Part of a small language model's weights: tied embeddings, 233M tokens.
Each number is 500 + 25 x the weight over its row's rms, rounded and kept within 0 to 999. Layers, rows and columns count from 0. Numbers have three digits each. The size before them is the row's rms in percent of the matrix's.

# gate: layer 5 MLP gate, 448x128, rms 0.0845, rows 283-317, columns 0-127
# up: layer 5 MLP up, 448x128, rms 0.0821, rows 283-317, columns 0-127
# down: layer 5 MLP down (transposed), 448x128, rms 0.0778, rows 283-317, columns 0-127
gate283 107:498464490501504557518547503505490525546481518497488492553486527472515536520475505525508502441485488506503523483509497478506504483529476516481504505483515463506499512535482542552550470486533525524490468483522500494502527480477481482503504465495536532519495480456522472489472457524497499472497473495520533510482493503426503544454530512510518532495444541490475525512509537509486503484482
up283 104:502501508535510509524496497508524501483489500523526477495503512535526551452450463465514503476450521548538496530533533516499538505516479540520481494509511502486515568529524525474519500489471500528508488523525513504533521485447478500494470491484492502474459522493517494524533445498505504543495527471491473504463491463470485486481503487533506500542510480496556496464491545542515476489495
down283 104:503470495479492536508538505481522472521500529521498475523481453531519532504473455489495520469496485494469495408521469504482489468495504523517527526464495520495513430518525508509511520518427530544505495481500500481495490529480521455492503498523532468503486504473476505486484475533494494539528515464506501509545508459505484489500515518518528472462460538483459508495493482529476499495521
gate284 103:511528504482483534486463494521506550539491446541502528445530493511508506499506491463487504475509489504481550524452556509536470537542560490482524515521537511484483492480491507501466494500532513480538494538510513491506490487504522530494501508524492499463513527484492496491471470531512497524431494466503512533504494505474499480532503472513496528524451537477453520513472495489480482514461
up284 105:521482497469527508469484513511498498481532517478494489509532521509518454527506456500491498498512530507481531531499475500524536525527493519529481492532481492501446507494526502549507488504508486431534515495501505548498506483483510487449499518475518495497532525484483488485485506555517478487459469513524472553489499543480522483464480462528467512492509473484505438524535561458531511528506
down284 104:482465518490495484488537487505474491500491552507482488504504477517486474497505462449474515521464521472483444498515479456503457520528510477489503501472558551545476519528507468476494475524505512480479504487518494454469506466493516501497490498507523529521501514555461494496481564476506488490500486494478531552511525519477479516471483546517495494519510479475550531493536524523485478551507
gate285 095:519511463498494513514516495498452480493482479499458518538498510526538494535494493499513520490499547490503521525482497475480513529482492536489523492450509481506422505484538486531504534491506487496458500544533506501513523463534531486504496494471513502533503477478478493539513501490452451506458473507452479531538492489545463507492495528535504523522522547547524532471498492516527474538483
up285 093:498469513490466526517483475541512544461483501523477477533498490499538509481485491501510509515507470492513486528522460494450501527536504495504474518490534474499490486505486504488487477504455479447425498493496523523491579513513511517516464475470520503536463509506495529498529529494493505510470524488454464531545482524505484481529504513549524525520515490556475494487502511485459538471492
down285 094:505512478550485541496442528482497492470528488465525504479494528525513498543490482516509522515512485508502506501472553499506494479456525488493515503539528521492511507505512483493524469489469558509512482526500552493517465521495512493497544555499497477552518554514487472486509520496496536532513508538523517463476574490478541521511511502456481513480456488509517476517510457512498470503524
gate286 095:547504484496494498485467532494483560523503486506516500490513501472472531498478545509433531471471472480505509507504493494541536499496530530478500487521534491509524516486482480502480547493514494508490540527533500508524541464479498485455504442510498516504497530430504465515502496473532465493552476522510461505459445479493508482512526505497469456508509525495484529472524483471528484504490
up286 104:513507504479524490466497575507507527522492460499472501507450498516519536517512550496512485524469488473520496479543470493522512471469500541488474464538483472481502491509504457529487506504536465495486514469491515473533541491483472523508497493521488512468530535489501486520511491550539509483462540464464490464507472454509506530541533507553507531512484502540475527483503528522503478517493
down286 102:530504496477487481515530499528504482502479488515444522528466499496523528493480527463532509540501502434510484490492497515521460473515488515506497498507510529513493474538534470492544513493529485532494471511559466473523521491487492552486457474539483480504492510488508524508520483503555494525482511465490498446488454469476492471458510478476494509542496513501488461451528521544539519486491
gate287 098:477486493506522509499489529494497547490530487510517507493529519533519473510469495504519490521494510468499483486512535489480523490498520491493533543551523462449472481477440514519499498503473483533453551483517526545541494487492527481525521502488467470454487514505528473499502503490492501503488509451469489512477489521446476475465499509525575512516467517462531539485511527487484499555493
up287 100:470474453529548514455494494490535496493506481494474546523508492458480506486538536504531465528498512539462498472486476503484486469470479494527515496448503500528457482501550510514481453510472491480529503490533501477524544518548509480537471469418509513480483494519477498470513519490514510504509501513512503495487528484509512493511526508534485505536548486503515549514507495495472489497553
down287 100:481482500488528515514526494524534504516503502484534496486528537493521479529474482514502535465489509494514551451487513488539491556465510504509499553489578489538511510505444540477505477532500518492473517493495541532520481512492483460503526548512528486512446520486505511523482482515483470501514486463508521483500502510478432506485518508530502518509482537507511502479488558493489470544484
gate288 102:485474476508474486453547503496517532497490463519451517490500504516518503520507503518505468491515475525427539517479507508481493464501492522507540500550508519477496510529483469512512497470516521493503508475511495487492517505440518497504525514425521515495493450483520472501476493518497507485475549554489481507474520445523522481497483561522484530478452502520486518512500459532520486539514
up288 101:468496476529466489558518485517453483530490478517526544511474542523500494520494515499516477515503546497492552477479527461544451461511497506491526533487496502526488480503484520492499515542494526462487485527488514490490513519516538522496502512521567475495524469514501478479517479531527497519521475516500533488506533501519479518499498518478502513451449475558510492479507538482433481483498
down288 104:471517484487496496505524527466497514514542484521470523504566509504476539482504501498504540479519501513486494532506485493500503549560535553477496471469474516490516518488539490509499495506514510494475525509507463500566456468494480522559502504498491542503465484510468573518514489513482513475477479501503448514486517495491513554476523491498519482492513521470476501473484563521526501519512
gate289 097:471503505464487486517471506523490512510460482485482483507484485466516501504466513509511504504451534489499508505492492507525477511522500453488497506505521503444534463489497523513583513488462590461480509491471488512493483489490529499543531506485512499512494495521502552482530409485510526481488517503489485459537499511512518511523495459503513470484506524520463500468502474535506527478527
up289 103:469523479509509495495472493463511548525496497541515487531462473506506486509503484494457494504504504506486487484520482555474495491467517500473495496508514465551480503548472516504491486441458483478496448526482494484466495469526530526486456546529488522499466462553524494450494465501500525463506464505502474514518525502476505520535483523476486506533505497496486513498492463494457503537567
down289 104:521513470511502503507488467469496508505451465502506523515475503509499534499508527533529485507543496477508501462506471549506528520496495514520505487488449490451534533513549497535514506494483532460445449543475540517417536493490485464505496462473482478528517456496494503549499483486501524517498495492469494425517488519515491501492482476525474501525494522503499499500500515502471515528504
gate290 107:537482522482519526521497486563523501500537504470492515480516512495546479483501492506537542494490511488531508547472506454492516458493478529485517512502495485528508538487551543471475516494519465449496518510489468494519486474505542479525503523475491472521549559507493448506487521473446525517456496469531543541525512464505522527521458514477499517509514523500477503501504502500504509476506
up290 103:498530467508498523461522512496512564488523530478483460498469502488513472450479488475525496492498516481487486467499495499533434511453504530535521485521475473519510467502546524535459511522523544519512495495525510529499512478506457517472524492516500536481489493528448499505465498470512476520539493507478476503531533485464473569526494513481469493497523525509517500489466470545506482504477
down290 092:490501513520524508501478502463447510499446491522520450438489480484517496493515530493494509467491486512480478484512486534483496434471502504518540550519443497514497508485549510544517549487500493502508495497531462532523512504504501525507486510521475528498505490512498519564488536530530474485503510531463463472463484475495505521538529481532509492532521473478511496536495498441486514507519
gate291 100:474490533548500490501459493479531470487512487520488513471475465489512563485504503513538505482503531504482527505463489532473505471525470543499530530514511476477467489484494492501520473462554547508473468499506533501510479478503449533540497530497477509504477501509534526522479510521473507541488461512507478539501510477487484486524528534533474511461523531495467483536465439525483501484529
up291 096:504527515453484470495438508496538472497518487499522452504472480516516504529488488466525483559504491531517484514508533513523493502527504476498507502493521467505491529537488556513482500503531457466500509546520505497466488492506509552489473532524528521478557500538507483491516460512516498533497502489464486541473553511492461556536490446467513489474489501497502481495536513467488494483496
down291 101:497493535468500468504491506482523507488516437535536443515445468498520479495484529490508500535487475486522494511492536520510539526476485474498466486461515506549472541441483510535511478481450510472506450497522482473475492493503522519479554501497520452489527500493507564484505491517468493514457469494476471515486535533507478489495473502525467513516479501487489509516512501460527502479513
gate292 099:470478502464467496505515508500518495582492475500506487485484513510495496474475511522490476499506467475464489552481493498548497512478503496511498529523449529495548490512519531494508481510503516514511486474531499482483517506493494521546480521525492493480528474495498497463501519481493520487496492471469493476522537527459577554518505453478471510473499519550495490516522476520581489545511
up292 101:487472517485514476480522508516528476522526484497518493487516445510528486451469506469432486538493478528497480558514479525499487485463486532532523493474476469492524498529568543489503567501519484484555505469521506493450496490480517519482490526504510500506476500502498445542506495478482500454495483496484500490503490516491559518472455528526510498477487462500514499493504467488513513495516
down292 100:562519470518516480502506483501455496489439544484486503498513484503493489539518497493538500484493531513523484425490492474525492525510501472507476481495576503489465490475447464500500505503476514494443500531486516494512501503474482505487484491486492473520512505489505539486494520514532516511481476510539464505494499484532432491513519521497473521526463529452472530481473506449468490534507
gate293 102:506495494510484558516474510507510501509484458473526533466494518461530492495511484493509476514561495532477531515475511483530521542514507522545492502543530550498501448520572503522495503480523494518490522494503511495477505506515496494473436477496534517515483464482503500512450499501500443473481520505478478520509521481501529498508454512533500528484508490557475506552530506531459485496513
up293 105:531497508463493515484434491547506502561489525482509494507495511502526521464516503499466497466522486536509495485459513495526435497504528524567513518524478474522543514493491519495479492451467514530480505519534511486534526453462488502496482519494527510470472475496497481504480500504507452502527490486511481514526476440495512503478529538544518517506455495553501491503523502485489478493539
down293 105:495522504457491541459531473546496546475502541457486465493519491487500473503476509491489489478535490507472481465489505466523483500498524488512468533496465471524537499480491544480466541524470476476499508514500445469474514466438489497490525466501485492499501488461516468486494494497480475493496511499505483517493525494502463564498504545494475458556498518569498485524502527517498516506493
gate294 091:532537532491520460484440499529538485473533527500516535467500500455546524520486501483486515509452531463490499538509528471502473486518509510524554490530502474464520493474514513476539484486499526520523503485500484495515517467481514506513509498547522503530511517500493499509475492474531480498481501544486463560550514468509499517505467504472563482504474484513468488482521436499493490527505
up294 095:510524475514477539527510447523519495510469530485493531510484436504482502504470555504489457516524497518518521493475528489469483474485468490482460490469457500484497490516487491523476489496500453484463551540500479506493464495502506522481487473495511508501518462474505520430549493513483533491501495467459527475476500481507502463501489483488472472531501549477504501486433482533507491505455
down294 096:495530485486509523484515519451557535535480485495482463464536513507497524518473535524475494534517459486527474494456498529481468506485529487455536464471464522499502517502560485479479470517506467506474471518532486504472513482507485457493488455547538509513499523486501492519522539522513514481541487533443489519487500507533503505469478494487497491464479475506516524526462482463488502468486
gate295 101:496469524512519496524517522547526512524467474449493564479512511469525523538555548518526546526528504484485501506517481517525476520508541511484466504510515520514494472529503526506516483473501480523524476514486529504527528507457529525504539514522497485511531513466505523489516544523508508547459488473496525471543509469495495484507536530547519514535464526465461477506505502474482523504486
up295 098:525516512490526456485479567481525484488488515463493488548503518466509493523499477454461491481517507515499549507560588471480536501535480472517499482499514507500480538474526506460482518504496527502473482439500479497518530466517515485518502491490478508497477523520493515483468490536507485483490500503512509514527466508500499472536476540498509489495538531548502478537514519488530522470538
down295 101:517500530478488503538498513476499470469484492480504521505497494549527519530506533532512463494469542496524475506478489500494505517494490514508502527472594502499467488489483525497504498504483460485482520526549457504499522523479491461498511495498521521498492498517473507515485517506504553520486492486584503490490508560532503483453548519489555524534485479476512487499496520522510448461523
gate296 104:514476448504474503536495463497487486475508474461457485505492523479471468496483500492497512517495456492490539534500495516514439484461505483489589524472529501512483462488479523461507484506488499515520470504523487520528486516503494545541514489497473515527435502488500498471485475482518530476510538543523485545487443508462475487472475471488507526495501495532489515521525487484503466484478
up296 100:492492522458489487488471499521483477559473503508498543454517531524480503457501503477485494507495488543498495483502484513496486495469500511477482440508482476502513517508518553501511518572480529484485491517494473491532475497478521545501504516508519511528498472470443496492483477450534481516471483479469499521472541538530499475502501493501549527561524550495545507489491482541476496479493
down296 103:507521451484516510449512504494533474519458488492498472519491517535556499515497501474533542444461508489455486479545504502522496472494537525533497543491542473537481511470492533486457529507439480478488533529494468501532536519496482535477497549473498489517484534533491489480478500491540532481494517514523506523481497511544468499471526508507536511476492533513522501485493504491490493492530
gate297 110:455507519497510514499469491511511475482518482536510520459513469510524465491520486502503498513503506464478509500529560492499458555491471467517507484468528492482482499477504486484509491495530503454516524539557495516515505520504515525493486540486433477497459502525440528498515502472541534509464482489551453507507480493524466522553451468491483515509501499497490481517518547513541506494505
up297 100:528484492504487528483503490487491534482534500488553539560525514480504520499521547487497539449518482472501458498501522543467503488509511508508494500522519521429483479492480507519465488546510490525495495514488469526474508527548514449514470521512493479462501479515515519442511489518529526497493464491454462507519510508451468471498491512486480478511499467501553467502522506468498479536501
down297 107:528518479487496462495507468481496499507503509553493500512523515485472521487503483508546502511519430479500481425482479527458463480495490513525510529482586515495467519543485507467527427511495473460498499481501476542446513493489506484525473495529505488480474526509490490484509528498515502500486451495500489514474491487445489500519465469505479516499469499493522481502518477540505475515506
gate298 096:519479503469457543524518487484501485480504496480511528514517469521542492517496494550489494457480472530537518505509478463508507541509516505463532496468507526482499451499548502510505516502515476497490486549532489506530506491465473530528485489483532470532553498446458517515477481497555465510514521503484519510497492538526510496478487521547466539552512500513499529529534508484547501528487
up298 102:510494473473496492515554484480439503522521497510503469562507529509469472470527534453465492467493507495520498474485485529513547512497481495501501484516534483466472527477491520462509515513511453475532527512553501544543522474484481536509477508453502545476489493456543546490523469505539505486533466498474497484498491491497489492498497504510479553493450499471506529525479503498511488487502
down298 100:475509469501525495479495532478490516534504513511496505512482512524521519508472559523526516447504487457470496515510502516486436491486532512513469509472472501526499500475535520559464498522545507512466518483485511463493516525473464493534514544501488531531509491561467490487520527510523511478494491473505518491483511562489520491478487448517477521542525491497552493516536499477469517500454
gate299 096:469490474483473468552521464467513507496456453517492462490494471517506463490538498532517494493466506550473509466521482521477527514532540492505526536510513505500507442504476503473491491503570475498533506488465549525483526507465503534514522501509504520473482520521501528470527496516496461486503524502489480488493555458494523464518485519534486468494484551505476501522490503494465499523458
up299 100:470530512494514540480546485490537433533486496460480479486488468514482497551535503507502516509439501527498488475509494476482485526466500462481508529497493481527498516500543524502515516523501499540489521510531500473447516452525493476506531498526519526515517494476503498506482485504428482480518436504464523521521492510461508513498486511525489543550515504519514524488538524482462502527517
down299 098:538477537489514540496488494485514513536516467484475479493496477519514488555506480466531512473533507504460470475461468509525516506527520500486493510475556473486480517470477467486508505509514468494480498495484554531486483568496506451465518527491481489474540534540487498489498486452520494510500498497496526484507517515461512455478519508521433516483514486505466422484511515511501518500503
gate300 099:489544496503496500498505496503547503492532493499469504497509466499502471488550520483515494449508488517499514530483560450494503505521498456498483520517485535488498443510544531491509501511483482510513552463510502506532475516540519522531503473517545511488469486476505472499457532521502487457476523483534497537501472437535512502519489463480479508505494495522495487513508507591511508539491
up300 095:507554507481509507523477509511508502511536515521489504468484456493478502480480478468533510490522493494520501549458504506500503482466497492492496481482524506499502510505492490511490491501541510535502524446501484497505501471493499579435451519469505531497526492459528477504520497519520569525544488450497536452508508540518489524481511532470505555455513522486505495494488508523501549529483
down300 097:484516490490513478489468512535506459512490495493482477509497473489517458526492501530481546503514511480483490488507523537494484474472541510519506549526475489486504497502517496513502594502539498545449466518492515501500513540543542487502524505515526498492494515504486485495474468485461479516532478510478524489505535479562553562516508463495526515477507475515562514499529476488516499526513
gate301 096:544477490521467490478491514475474522538489477522518509489492506515533544478526509503503541455536494460484483459485486524513500504471494517433523489494500520484555459493526525509488482533541486497525535512495463503432518539471516523526483476487459492491533482481502487489511549507473493543517493486483512476531536527486487488507527479490480494495479540458498536534515480521512549514494
up301 094:479471452518490474486546553512478562481509486548527490531514487503490490489518465509490522514472476540475505509507508467515476550461505468494487519476518521484488422522462511512455469508502517512531533500527527497528516516487511505460496512527521505460490482536466507482515491508507515505522488483517451472542504478467528469516489493525507435492481531526496512527502499468504520482493
down301 093:493443514549490491483480511502480508559488479518495458543504522486509489491488506520476511466536539477507473504520489484504529493479489526465520483495517497501522482467465543506486377536506554494525514525507483523502521507485527502487491512479485531516499480506523492462547488536488529536475487459495518525499498501512515523502481497497505512505486502472512499497486484440516538488533
gate302 103:506473521478474507497518450497521483541503541470468497492495483497502494485505533495497487500505485507477499477464511501520486569469449486439508481492511545475509516500515533500482494529466501455475469475510526537498460481464509483495487531518538517524500517509534502538489504458474508511494442498446501522485490496506465498486544510505471544457498502457519542497496468503442489477492
up302 104:496521506470520495486476447516526519452456526475503510504502511527484525492537489512487485530480517467493500461485489538511505522478509485513533549493505452491517522498490520467461485492474477496450525494492475531492502500524527449475457522508433484411503496527517516495525500516503513497485537511486485471541499519533513505489508506553524502502483536508535476520497557498503497515476
down302 107:525540518489504497496531507520496512501500512534511525521482548507514508492539483470486477527509486462507446537491505448510521542519517489464514447497528480449514562514435490521503478539527517485516473516508467519503522511506502524502516439473464473520469494484490500464478515476477503484496509545529520536496514492492467501496493485475477514481485478487500437513486448506539509488515
gate303 097:506511495509523461502438504463492489502482522475476491537486449489488520521504497532458484471508456485517545520484501495518482535494473519495521513514497550515515547512482489466470483531468535491497511549512512445504496490524524498473478505480479512523475504506531514488507533496539532514505461566479491484481474539522470496486495503526542460515532479502453517512492492489533498546454
up303 097:509500471541496542497493467487524511488492496448476530486446510486540469461461564515522485495449469481518493498508513492491521502514552472505478514472443503522480475512512495522488497535515486518472548510527532483478461475494515519487479478503541498524515445483455501533491500501512467486520519523534543502481490484453499491512533513479480543510536480519464519477504500494495511466484
down303 099:515509560552516547531519481464473494476566512502545520493537485525515504501481499493514465525530506502511484531510510553478529556517491486485507512500477487470521448512513499499504467475484559521492509524491481495503471492492528526491509496470546547505493510492503507505503484510506471502531548513483517451493522479521557548507496505487462523491517486505506520461501501473529545524514
gate304 097:472481532505475495468501467525509489493491529463526486502524463496475497500485514520512522515507484489518557518414482525496484469454476542522550515473528483424492477504503523519473476512546504512524485482485472503501469509516494535485501535511519490478468480470477489496462489492478491504485489511541472493504477525448474455462484501511505473473482518493526517545531528512515526517484
up304 101:519518506503486526505460517507484496477442526489495529520518526494547505502466488489478502486489499512449485459466533482552466548544522566500508510459535537520479505477491554467504524479499509498483487529490495523527506498536505499531513538522521517478468501499486542470516545488482509522485502508520510475469556500483464516479458548502487503508497477542498505517502498513510509550471
down304 103:488511531502510491481473523535514493525523514490519465497531493492525496513558501507497496495486470539502496489434503496514501498476523501494533529475475460476490510516547500525477409557538520503521524486502529526555507524516551520493506502500493495507448522444490508490494511486497472488471462508551499478519508505504460465452477478503495512513486464486511492492509529536468510478484
gate305 102:508469493537514474493489459510493475457523495474534526457493501505506505542510512519514517470519517495502534558502499483502463473496514505465478533528537482449497470493501527515500487451464512515491525515522514439536488525472525465479528508537488521523520479490484488509491510474459492480511494507482455507471503502496505564576512480490472496488452534504501469517516496463467497499468
up305 097:483527543479514540468518463523461507527491509491494506504481534505507471493517496460522550517540521474464514537451475533482482492500506502523526508500506470521536494469515518508515495523500482501525534461475484502464464495521506549468456494501496515518483505530469489451492442508498453528529469466485506499471481550495480512504489496483485507518498546497476491533514542505532457537535
down305 099:504491518521509489488462487507513525494501502505537471521496533505481496535471513488496495514490534494519478472493481486502503480541519473485532525524515525533524461519518513536528424495491516477536511473482516481500492495494487466557489511486549523482494470486534481516479552521529531517539486442478497463490459527503473521498488461481505552447500529489469509529479495534542528513462
gate306 107:496522519512507506517509489539504537495515475497526471539496510457489472520528524526558495537514468529488518512487477494489440468533492524526499496457530496494497480463501508469510499500516533510465521550528524529482491523459515497546486497489553497526529507488468505477526472533502483498485470510525471477471532481486492496492488470523480526458570499456468499485514487505434496512516
up306 106:523493515524503476509481508480541509489526501521486492521490480512484491445496501480477532478438464517478519511502507485557480491494501491489528513515511499528506505527492511522493480548482481499542514486476520473502550494461515521499500533523445558548475474536499537511496502494472575530539491459478546513509507463519519506501458515511491488557512515495518510529469516486519511505541
down306 105:507510466485548502493500538516510505485508510463493499536535495520526496508500476490522531459527487471471502462505457499543474512534478505482484521488514450467516496452497476503496442458521510469479505492527499470494557534467494486530520466497499529541526531543505510513474531532511471504532472510493482452515505502483533526513458498464495466517529476522490507495492491551475487467535
gate307 107:524501530461514499538491511505523539472494516500497493523531504487537513530509482496498474501487501491539476551511509521512490516463512494491541457530526490503521529520493488521481474486485509526494464507541473530481572533524543519492534525506486491522483504472496445537543483457519520482544559512535525469529481472489492489494468482500468471529518530514512511521493547524510487498544
up307 103:487497502573510512440469481520505537515503520498493495505528496503512487487537487514510484503502513451544531471493488507526473492482493490540522501473495504481527499486527525460497500471467464488462502502512536502459521560483526448483479459514532524567511513538511518483539515498518471511465498496498510519493519553498533527488525438501497520505485546506497478490471471485509502468485
down307 104:501506476470494546535494503525484465514512542508480510480531518480487509553531473510484488500471458510484511459486503489495505488501529501471488534507518523513512508502503499479552487417475503540486538556453503506474472502477552501512500478523512531514473506500511490477430487508480520473500493505506513540552442528527459517515530492486476505466501511514510484484510484492520523484539
gate308 096:518492507493473526539526531539478524535502472533475501475532459510499455537515488487492510551537495476502545527509478501517478480526524478447504507471501477462481510496499482463532498523493514509510498499518494496504478519489494484495465504482499544523451499503525500473476508538543536501472563476483493476585556500537518482520513491516502473495523516498468513504488471465506516509472
up308 094:471445511490544517439500476451523513477465534508480494518538515467520482512504473515489504466473496487451486466519519523534526521540492506537482474516552517496513476502459507524522527536484529522508518484494525496490469488518499489504477520478537512486482507514514503500517524511536468479484493485513452471501460494523466478447507535481501500569502487527483527500538461495523481488476
down308 095:444506461449489498501445502506456504502488520481489479488489501500513498550470527465482522498519527491482446460481531503506492483480505509545445514508487514506521515539483493507516557498485476513462518501514475535496489505514513507523514518528465498480518504505509529474481560500505510511476476474464463491498466464515512495559503494544458462534489498519525454470504504456502506470484
gate309 111:510522503506467526481497534574515503540476521464479463519498507496495513436467459502491544539502470466519527497488527475474448514493452455549508488504530472501498531504530464491511485472496524480479505530520548492479513517521517531511491500500529453487504491525472521480496487510501539468472537537515526462490532508484491499487485536512524506511493515512488515495523503514498459535461
up309 102:515503425476507526527457491534511517507520524516508510475508518546456508459523521483458518514512495500503529503489529476493470512496521482490462494488500507496485514407483515468503522463513518469499496493483478454481539520500461553502524521455524531534455494503509480547526494496542482524503463489541503516497556538479486523481489501477492503526502490483483482514516511487488516493509
down309 105:528478474527519503497478493459477518499552518483515472516484509462509505493543522499506528489500463509516503505525507483543527497548508525510482480500447507485557528466462535485518539513548457513490483513502563497515505510535551516471454514517510480513481477513501518451476511488558527546503497509516466517471484487511509501484535545490493500509478494519539469490475498536488530510503
gate310 098:509509498518518450509511496484597521488540498495472511500502486505484466509494486532483468463515484495470529473481489466488476485522502468505457501503480538512483521546483502505489475462503448495461481486489465492482504539517497481514491465534528463482493480489486481543511545478520498503495482549472464522475494482496507503508442548496492473474529463470528512501502514494460544478491
up310 098:523489502541507479517481538496511508499465491451480533537532487560495488523493482483515512502515496479497493472500446499499502490558490473514479497530526521529509551535521515470460550515480490518431497519488520497469524496527507503494539505535508534499524515481465561553512544525527510496485498535509488515493483511532501480495475529483561480496510478528486504516513507463514531512493
down310 097:457511479450465503515534492473447512487477535542516479510502521494516501500523515512520540536462498503492486518493501506518524518499481517489530520482433479471481460467456508514500439498522501479545506536491505486511490469471476497509486521487519506513461535492479494450489468485490477491462519437544512473511470500505484524499527491473444543524484534515479493515533494524494508496486
gate311 097:550500539470506506459500483454526480473490518536517526498452488505502493503508533510500490487521517527481550497487524554490544488497499528544525502513511501514507472493493506535529522483479497475474516536464513497515530469501478530518482531511528512491468532511477517516512486496561491466456486501510517481535532457476502497525521511495548546509467515474508517526574490487507467498456
up311 096:498490457538461515492530504505540502524491487510504482504511474486460564467498504425488496489494518507514481513496517528507476490527484480492469444479477517481450503465501464539493484515458522515504505515512483490515495500461475516535488487464516506520542531508509473523508483490491488538479515538478542489520517492485521515481499498480470529474485480466560472452459492498487442518466
down311 098:513490516478495503479513519477487454446527473488512494537500503469490514483473519479467486480467474500516506474520496526531511524513496485517480541542457446490452513518526503543499466453495467485495553505503466529479495496469567487460473495473474486515505508512552456534494512510529518466496486504497489494561503486483514556491469475481502471487473544495500499496517492519525507490476
gate312 103:518510532499562486473511497504481512534528491531507482464555502487517508466533496503496501464551448520509492503494491554525470494508502489496520494525501451488520503522506534510507483449519459490524489473544491479517539457474496537472487498486480508497482530431487487495461485476532508503481455478478503489482507503445526481486485475550549519458500501533498516518491483496495477501505
up312 099:511513495500513517547475519525531497545519500529473500520539414457507498485580455509472519469524487468509499471522508529518518497523496485518471481517511492494491474481496500464498499518503492547451495506485508471498524483496524527519523473495457499509488433493503512445454506482512501508523509494487501507510523474492478501488507477512510530482473454471531512517470556510478478511530
down312 102:510528505484500528490495468501529504523469530503509481507549506477491458495526474509469458490521514487476491493515543480481540469472504487477472554502430533441463500501490464514470511535509488480490518505497510498471500504493543491425546464503501459539495468456482486501508514478487504481462509506502502468496490475493540514486496488505484532487482476529553508523518510542529486477516
gate313 090:501442471513508525514445470502464510529525511484546495429491486521517507526544489521482536498519569492488494523503479537549528495477489471501547476508492512454467501509485452502479458528462482495517472497532492464474475515490514478481513537496512471497537489480503519518480516507512470473507502509497509497515456449509536507511490518507488504485531549506506500507530492484536485482532
up313 102:509518493497562501496485524492453563508492480494482508527473490505476478502525521471532479481505485531509529523522462602467520495478531489503532494503500485497503470490492529518481475507487504450480556468486471505471523500494499484536499496530495451511478528488474525459477528513507485473502459458514528500508479517501501509474487506492475540485461533462515484444483511499509504507491
down313 097:483538581510478498478523514539497496493492517555495471478498505516534517488534528489517494525481487483504485468498455477500481539519476498496460462462567498498452494496479554489549549487477486485478473476577493495485481511502476517484487502501502495531473498516492522496537529456488505474493482522498504493503503523494525488489491451479484502516485540484496539476510519489479493540515
gate314 105:492478485507470497486500534509490479510433505479521506523533469482459491486487475500527507510495461463492514507529463539502464517494485484514548474493532586512488503526506516473506518484475511507508521529511479521478529456504550512486519461481542519512467507452466504506503549474481481552442494495499487455539491475456484521479505496482505505507468507528489495506501460515518512492486
up314 102:510540520487476517489498487502521536514492480495496495470521479483502503498528529508482483487470514527509512478488494526513490493468473519489471464495495507511481499506482491482527505481468478516492456485499516531554525573508504475525504511566510506519467517506484495465507528456506469471501466499484531541536524472513466558540539505516563494519523491474483436532527494485505524476447
down314 105:496542493442485504489482511483492469467481506469467486513494484484514501476516498475488512494476484471480500489504476497466513516500521468496486522518540539525537462496538510494488468475501468533495496503468459498522523429475451519458502517507506461465515524513471497485556536506524483478455543493504504467500524493524524467480533472475508485477548495507502476531499449515509480441518
gate315 093:513479515481463515519520450465482482520492502537515533493470442474564486511503482471473530511504480511478477511457485532471456536500492508512503528507549526522536456518433492486497462493480486460524480540507519515554505527495527522523489484468493499490477492493513489506530493459486483507515520507500504472493510446546496474494509471487520549499497501472520461493484525503506506527533
up315 098:520507517526469518494527490498549513451506511523513500521526531483481478477479488508502509533430483502521451499536472525473449497523488476542524465496508498491497510538497520514552500478496480459475460521480541468524484515516527472447485521493517462529497548500477516486521475461514475432486494494477485513512556475503497510520462502489504497482456492491485490463507502489487489490527
down315 098:478522506517520512472465527507527481473479498470525479509478499516507503509500494495488486513491538499448501501533536483479489492493482458510520592481474518487507563465490517491534557495523516514470471469490480516468475486514509500477511517511490487495520500522477533553489470516495547505516450516471520521516483492470547467521494471509546472524551487491509516475516496484527544528481
gate316 098:489549519530497490514437473553478501518468468488476482481479478460505466538527543504487529458488532495505538491503520521489444489510491503485468508500514459476496487524518548517497499526549516477507488502495486519474504496485490473474489534480513490509459521479475506519511471549511488491520486523522435496507486511530509497487490515513497526506496531473435479491532459481502474450541
up316 103:465532508461545510455503522513511487518503477529484504486520476504462493547524525535497465499491483487504500475482501499531479494495484475497510511508508527508466498458515489483522482467527529533498525467442513488527530507527510529499479471524465473494482513510484446544490501482482467520488517509488565447529504556490482501535452493536490518497530446545497522480469519473492486485483
down316 104:515522540490449560477498515518514525533509496515505517454518453498467500547501513504467474487484498510474536519483511476522525483546524471486474495521489501516462528453477473515536474449494520520520497516496445517500508456512489454482543489529495518452500495544510531517486488494487484488502496545506482486474516525476511510462501496475503540520494483460497479491487428482493494499505
gate317 089:489510530523473505548499487512550485504531462469478458496518556517471505503502499524502519521469470460486520494484496509491515456548477482515463473497486501523463513492527521521450506505492532483485500511517484468495480493489479536513483493561534510507500476486487527472533454503474518524506512516521471483482473482498477495522496474458524526530501487504466501551497463460500550452447
up317 090:527523577493482503516462492490517480472535476508450487479502532505528534546500476533536489500485529482506547495473505462519488530478473498474493467452531472517499472505498539489463531482518483514461489494488453501466505493497516514513475455483459497514481548477521485488494537454506530527501490511477531463507499503502481483502510498470476533538534503508494499560524503501525520477524
down317 093:468471496487520512467473523508521476500490482445519466492506559480526504522511518480461510511461453512493494458514526488513490483508518495490537534542477510497532506488492555503482580472470495475485510494472528481529555486526520509531488505482538508486489494515498519507493467570483516482494484485478479523498467516506480503563515515499523540500479527500489529543499519468502495478522